config.toml
num_hidden_layers = 8
hidden_size = 384
num_attention_heads = 6
num_key_value_heads = 1
head_dim = 64
intermediate_size = 1920
vocab_size = 8192
hidden_act = "gelu"
norm = "layernorm"
norm_place = "pre"
norm_eps = 1e-05
positions = "rope"
rope_theta = 500000.0
rope_fraction = 1.0
qk_norm = false
attn_scale = 0.125
bias = "none"
tie_word_embeddings = true
parallel_block = true
init = "trunc"
init_std_qkv = 0.0293
init_std_o = 0.00732
init_std_up = 0.0293
init_std_down = 0.00327
optimizer = "soap_variant"
learning_rate = 0.00559
beta1 = 0.95
beta2 = 0.99
weight_decay = 0.073
lr_head = 0.00652
max_grad_norm = 1.0
warmup_steps = 200
schedule = "wsd"
decay_fraction = 0.802
decay_shape = "linear"
final_lr_fraction = 0.1
batch_tokens = 262144
max_seq_len = 1024
doc_mask = true
train_tokens = 759400000
max_steps = 2897
dataset = "wikipedia_en"
Each number is 50 + 12 x the weight over its row's rms, rounded and kept within 0 to 99. Layers, rows and columns count from 0. The size before them is the row's rms in percent of the matrix's.

# down: layer 2 MLP down (transposed), 1920x384, rms 0.143, rows 1372-1403, columns 0-47
# up: layer 2 MLP up, 1920x384, rms 0.161, rows 1373-1404, columns 0-47
down1372 099:74 58 59 56 47 57 50 63 23 34 53 48 51 51 58 54 62 53 41 70 53 39 48 27 62 41 42 57 67 48 39 52 48 34 42 57 55 44 45 45 45 60 49 47 64 42 60 59
up1373 097:59 16 38 31 52 51 56 32 51 54 40 44 51 38 58 43 54 41 43 56 51 36 47 67 43 69 38 40 52 45 36 40 24 43 46 47 68 48 54 45 60 53 49 35 52 48 36 43
down1373 100:36 62 68 63 47 70 48 44 54 51 46 36 47 31 42 46 43 61 73 53 59 85 49 57 72 54 59 54 47 41 49 56 60 63 53 50 35 39 67 50 56 41 39 59 51 49 39 42
up1374 100:59 52 53 63 64 50 25 40 52 51 56 41 69 50 21 53 64 47 28 52 41 52 27 67 56 49 39 39 41 36 50 51 39 43 56 38 47 49 41 60 61 27 47 12 54 77 28 40
down1374 095:47 50 42 54 56 48 59 52 41 45 40 44 36 68 33 47 39 61 66 55 48 70 66 46 67 54 44 59 45 62 52 50 48 36 47 45 58 60 44 58 32 71 29 54 56 35 64 65
up1375 097:43 65 53 31 35 48 59 42 56 63 76 51 60 49 34 55 69 37 51 29 51 50 47 41 64 58 64 33 50 51 47 26 60 56 44 63 52 55 57 51 46 54 70 43 49 57 42 43
down1375 097:66 31 47 53 64 51 74 71 36 69 46 54 48 45 44 64 68 50 54 65 66 35 47 62 48 55 47 40 52 55 57 45 65 65 40 40 49 50 61 59 58 27 41 38 52 78 67 59
up1376 098:40 71 34 62 55 31 15 53 39 58 42 46 47 47 47 47 35 47 58 31 55 41 46 49 64 67 34 49 39 51 47 27 53 65 27 43 45 41 48 70 47 44 25 58 45 55 62 57
down1376 108:33 52 41 37 49 49 40 39 64 33 55 70 47 69 60 46 32 32 25 46 39 51 51 80 60 61 54 62 26 39 43 44 45 40 61 49 48 61 38 43 49 68 74 78 38 73 29 51
up1377 100:66 46 62 42 56 50 64 70 42 50 47 48 59 59 35 34 76 49 73 62 57 50 49 57 54 77 38 45 45 47 42 53 35 67 61 48 74 49 68 59 30 55 57 54 37 58 51 61
down1377 093:38 53 51 55 29 63 38 60 45 56 44 42 61 36 57 58 34 43 76 68 49 59 55 40 39 38 57 52 42 31 45 53 68 49 39 47 44 35 35 51 57 51 58 55 48 48 40 50
up1378 099:56 55 44 75 53 57 64 80 61 73 43 43 13 52 48 51 58 69 21 46 69 62 46 57 36 42 49 48 48 52 34 59 50 49 26 44 74 64 35 61 60 47 46 40 47 49 45 59
down1378 089:34 46 69 44 66 59 47 38 47 47 39 48 66 49 51 56 34 51 73 57 55 25 54 38 69 53 37 53 59 57 59 69 63 28 43 47 44 55 66 48 51 57 62 51 51 52 66 44
up1379 098:61 39 37 39 47 56 43 59 51 67 46 22 40 44 59 59 58 44 39 50 56 64 56 73 45 50 47 47 22 32 59 41 61 57 52 62 15 35 45 39 29 38 61 57 44 43 57 56
down1379 078:52 60 68 46 51 43 58 61 51 40 38 63 40 42 34 36 35 38 37 36 40 28 38 34 57 32 53 61 72 49 47 57 39 45 42 36 78 41 60 60 73 53 34 36 68 65 51 58
up1380 108:49 54 62 50 75 26 48 54 46 33 57 53 55 58 42 51 38 35 48 48 62 59 77 51 56 36 59 62 23 57 64 48 59 56 65 27 55 36 70 66 40 49 61 65 48 36 44 59
down1380 104:56 30 59 51 34 56 43 50 60 50 51 52 63 63 59 59 55 57 50 49 47 43 49 46 33 60 61 43 60 53 39 42 59 55 26 63 40 57 61 38 56 40 59 46 45 46 66 40
up1381 101:58 51 23 43 36 63 48 41 57 58 62 43 61 61 58 57 35 39 23 41 58 42 42 69 44 45 45 27 61 64 55 41 39 54 40 61 29 52 72 67 51 50 42 62 42 67 25 54
down1381 105:54 66 54 36 30 52 40 44 46 68 60 56 49 54 42 41 68 77 43 48 51 68 52 53 56 67 44 57 43 46 55 39 51 49 65 32 60 53 54 64 40 69 57 44 69 78 55 62
up1382 101:42 53 55 49 73 57 49 32 56 59 84 44 77 49 41 47 36 38 66 39 45 30 68 50 45 52 62 48 37 40 37 58 47 47 60 34 53 47 58 45 58 60 63 45 56 64 45 53
down1382 102:60 64 40 52 47 54 49 54 29 30 40 55 54 46 43 39 38 82 50 44 41 69 51 64 55 66 43 65 23 61 45 35 44 43 41 45 44 64 42 34 53 41 42 40 38 42 53 50
up1383 100:44 47 54 43 24 55 39 55 66 58 58 53 52 64 55 69 55 63 59 54 65 57 47 65 45 43 59 67 65 57 51 45 65 38 57 55 45 50 35 47 52 41 69 55 75 38 58 53
down1383 103:40 76 52 83 38 34 53 72 46 54 34 41 54 68 60 46 48 56 40 41 51 59 51 45 49 60 47 33 74 58 55 71 43 56 54 72 30 58 35 43 52 66 29 52 51 58 38 43
up1384 105:43 54 55 77 62 38 54 43 45 37 32 50 61 47 68 57 51 55 24 58 38 53 43 54 31 49 29 22 63 53 56 49 50 22 46 44 45 42 43 44 44 27 58 40 46 58 52 52
down1384 094:59 62 30 45 40 61 59 53 30 56 30 61 43 51 52 45 47 62 60 46 46 65 48 38 68 40 63 42 32 36 57 45 32 61 64 38 53 34 72 64 58 57 72 58 52 69 55 46
up1385 100:43 55 40 53 52 38 54 36 21 53 70 42 74 55 32 53 18 44 16 61 47 50 69 71 48 54 53 65 71 44 55 49 60 46 48 52 35 27 69 36 49 43 46 43 36 42 36 50
down1385 107:48 54 64 60 48 55 58 52 19 53 37 53 46 53 42 59 55 57 68 33 55 49 54 34 43 46 43 48 38 57 59 40 70 71 50 61 48 63 64 28 63 28 51 37 38 50 63 51
up1386 100:67 57 57 75 40 59 67 68 47 57 49 51 45 59 47 58 80 46 53 47 47 42 46 38 63 58 39 65 51 39 53 55 51 47 56 63 47 63 52 57 68 53 57 48 55 59 53 56
down1386 105:31 46 29 41 50 70 54 68 46 42 46 40 52 65 42 31 58 54 72 50 62 40 59 35 51 45 61 62 79 42 56 39 41 47 53 52 31 59 40 32 59 49 59 47 56 52 48 53
up1387 104:61 49 50 62 42 61 40 73 54 54 46 39 48 48 34 57 39 44 49 53 51 56 44 59 48 58 57 66 60 41 55 51 53 27 32 81 56 49 36 42 56 49 19 44 48 49 54 43
down1387 105:56 61 49 47 41 48 55 54 53 61 53 65 41 42 42 53 59 41 49 43 48 56 65 55 42 36 46 53 48 50 63 43 60 60 45 37 36 43 59 46 63 62 66 69 43 60 46 15
up1388 102:25 68 61 34 46 47 41 64 51 48 36 68 50 47 48 44 58 38 40 71 48 54 58 24 54 46 61 54 51 59 41 45 37 64 66 55 49 63 69 73 23 48 45 71 43 59 51 52
down1388 101:74 38 48 42 48 59 49 46 63 42 58 68 39 42 50 50 66 46 49 37 46 68 53 63 43 51 63 45 54 34 51 37 46 41 34 46 57 58 49 58 42 53 41 30 30 32 42 52
up1389 111:77 32 65 61 67 41 48 44 44 55 43 30 54 43 65 63 62 62 56 42 69 53 67 63 70 42 40 44 50 42 30 60 52 40 31 46 35 58 49 44 53 26 48 54 30 63 51 63
down1389 104:52 41 40 42 52 43 50 69 41 62 69 67 68 59 54 47 64 64 39 47 58 45 63 52 74 51 58 69 46 63 53 48 45 41 66 57 44 50 60 36 73 77 33 53 39 62 39 54
up1390 095:40 58 40 37 63 55 33 29 34 63 53 52 36 46 53 41 38 60 70 64 70 49 37 23 62 70 41 44 61 46 38 37 46 40 57 39 52 47 27 33 12 47 54 30 59 68 49 33
down1390 101:52 37 35 49 49 57 38 54 44 31 43 58 62 45 36 41 86 46 65 54 51 48 69 43 46 35 59 53 66 61 51 32 48 56 61 47 60 64 57 70 73 55 65 37 48 40 50 48
up1391 106:46 39 68 36 63 54 59 41 41 50 45 37 46 23 70 29 69 80 53 39 45 55 24 53 61 40 39 50 50 60 31 43 40 72 41 55 81 37 48 49 37 52 51 38 68 52 53 54
down1391 106:58 58 65 48 43 45 66 39 58 47 48 65 53 29 39 58 44 56 68 73 57 49 55 67 48 51 39 50 45 30 55 22 52 33 58 65 34 37 57 45 54 48 63 56 52 28 59 25
up1392 109:47 49 48 32 49 45 36 45 49 66 32 55 47 53 50 36 31 36 54 47 31 55 51 42 36 49 41 58 47 54 55 44 37 22 59 54 39 62 56 53 40 47 37 38 46 54 42 66
down1392 108:64 42 79 83 51 60 40 64 44 33 39 47 48 46 43 62 70 30 65 78 52 40 51 31 68 67 35 49 61 50 66 65 52 42 42 43 79 54 60 55 55 59 51 45 48 56 47 49
up1393 098:36 51 48 45 46 60 43 69 31 31 66 61 49 35 47 75 66 45 59 32 84 41 35 58 44 48 39 57 50 43 67 43 35 36 60 24 63 37 56 36 59 43 46 47 34 31 46 49
down1393 088:37 61 46 57 58 38 43 50 61 60 59 43 57 74 56 50 43 68 73 65 43 62 74 48 39 56 61 49 75 58 65 57 63 41 48 70 48 53 46 51 57 57 54 54 61 59 41 34
up1394 103:41 43 59 42 51 56 62 49 60 61 48 28 48 77 59 56 60 47 31 50 50 67 62 64 62 46 23 45 58 58 45 49 52 57 50 55 57 69 35 66 49 40 60 47 41 57 44 70
down1394 094:41 44 57 51 27 61 52 26 53 46 17 50 47 24 22 46 59 27 61 49 45 33 51 34 46 73 65 68 52 31 42 32 38 64 42 39 52 58 51 25 51 30 42 48 47 53 75 44
up1395 100:68 49 55 57 45 47 41 34 56 82 53 66 55 57 68 41 58 55 54 61 53 54 46 51 51 54 51 49 69 62 36 56 56 59 55 65 56 53 37 48 55 26 64 53 63 74 52 51
down1395 095:41 59 49 58 56 68 53 78 50 25 56 50 42 50 43 28 42 56 20 51 42 19 56 58 69 69 55 52 51 38 70 54 50 22 40 46 55 47 82 37 44 71 43 52 54 41 54 54
up1396 100:61 34 43 45 36 46 56 48 45 26 53 53 41 38 63 46 56 44 43 48 38 64 65 66 35 45 45 59 58 55 60 51 43 53 44 55 36 62 23 55 42 43 27 46 35 42 53 56
down1396 109:40 68 36 59 57 56 45 62 48 49 38 39 36 47 38 19 54 06 68 72 26 67 66 58 60 62 46 50 61 60 81 66 61 58 46 21 46 73 45 50 36 59 58 37 48 39 62 74
up1397 106:49 34 47 52 41 45 61 49 66 44 39 50 60 45 33 41 40 55 64 24 43 44 51 49 67 55 55 50 58 57 44 62 56 46 58 41 38 63 43 41 40 39 56 36 27 68 67 43
down1397 106:47 49 55 42 33 40 54 55 59 57 69 40 44 53 51 49 52 37 56 44 43 55 42 51 28 44 41 66 52 35 52 56 60 28 51 29 54 74 71 47 41 76 61 67 65 46 38 27
up1398 101:42 54 33 44 58 52 70 55 46 30 51 33 58 53 70 25 58 56 64 63 62 66 47 56 47 54 35 50 47 32 67 48 59 47 57 16 64 26 40 40 50 56 36 26 57 45 47 45
down1398 093:40 36 80 45 63 46 24 25 59 41 56 59 32 57 56 39 58 40 46 49 61 39 43 52 34 32 39 73 70 57 32 74 52 57 42 36 30 68 41 53 39 70 59 55 50 61 50 33
up1399 099:55 39 51 46 57 19 70 72 56 22 42 52 28 65 52 32 46 59 81 40 50 44 59 49 37 39 63 46 24 61 66 45 50 47 31 39 50 48 45 67 63 48 56 48 44 51 61 49
down1399 100:78 48 61 63 47 47 24 47 35 54 69 40 36 55 76 50 54 55 60 65 35 54 61 52 56 47 46 45 74 53 31 62 56 52 51 33 53 35 42 37 47 43 34 64 36 54 39 49
up1400 097:66 37 50 56 78 61 67 73 38 38 46 68 32 53 48 30 52 55 58 44 66 38 43 57 51 43 47 28 65 38 82 65 78 45 46 56 58 30 56 39 45 38 42 30 69 40 48 61
down1400 103:36 58 54 18 38 58 60 46 58 59 43 55 58 29 61 42 50 44 44 31 55 52 56 59 47 28 38 65 46 53 56 34 40 56 56 60 61 47 29 63 53 52 43 46 50 33 39 45
up1401 087:34 61 48 38 53 59 71 35 67 52 52 45 52 34 35 54 32 35 65 57 70 29 56 44 64 37 62 51 85 66 41 41 48 45 76 58 71 37 51 46 33 39 32 49 45 51 28 63
down1401 104:29 48 42 57 55 25 53 58 38 47 45 37 48 48 65 47 67 50 29 54 43 36 43 45 47 46 42 40 40 26 51 51 41 67 38 61 38 40 51 51 76 57 33 27 69 60 51 33
up1402 099:45 35 33 33 46 60 39 64 43 62 75 40 49 43 60 40 53 43 45 52 42 29 36 65 52 46 56 40 39 74 46 66 52 28 53 62 48 50 43 63 39 65 59 24 67 58 62 54
down1402 106:83 47 49 67 73 36 45 31 59 43 45 56 41 58 60 31 28 77 74 48 41 50 58 43 83 45 56 57 46 40 51 43 56 33 64 40 49 49 40 26 88 57 50 43 69 70 47 48
up1403 107:33 57 49 38 56 76 64 38 57 44 43 48 29 52 54 51 80 28 71 46 71 61 37 42 53 45 54 55 64 55 56 62 41 34 63 44 62 48 41 60 59 51 41 48 49 52 54 60
down1403 111:48 59 59 42 35 58 53 48 45 43 38 66 67 54 56 53 41 62 44 44 30 69 39 51 54 66 42 54 53 83 48 41 64 49 53 57 45 39 50 56 50 45 61 47 70 56 55 42
up1404 098:57 49 57 72 64 50 50 59 26 53 71 52 27 46 60 43 47 63 46 52 50 47 54 62 61 44 51 49 56 48 58 73 68 41 43 46 52 52 34 47 18 63 61 29 64 37 43 46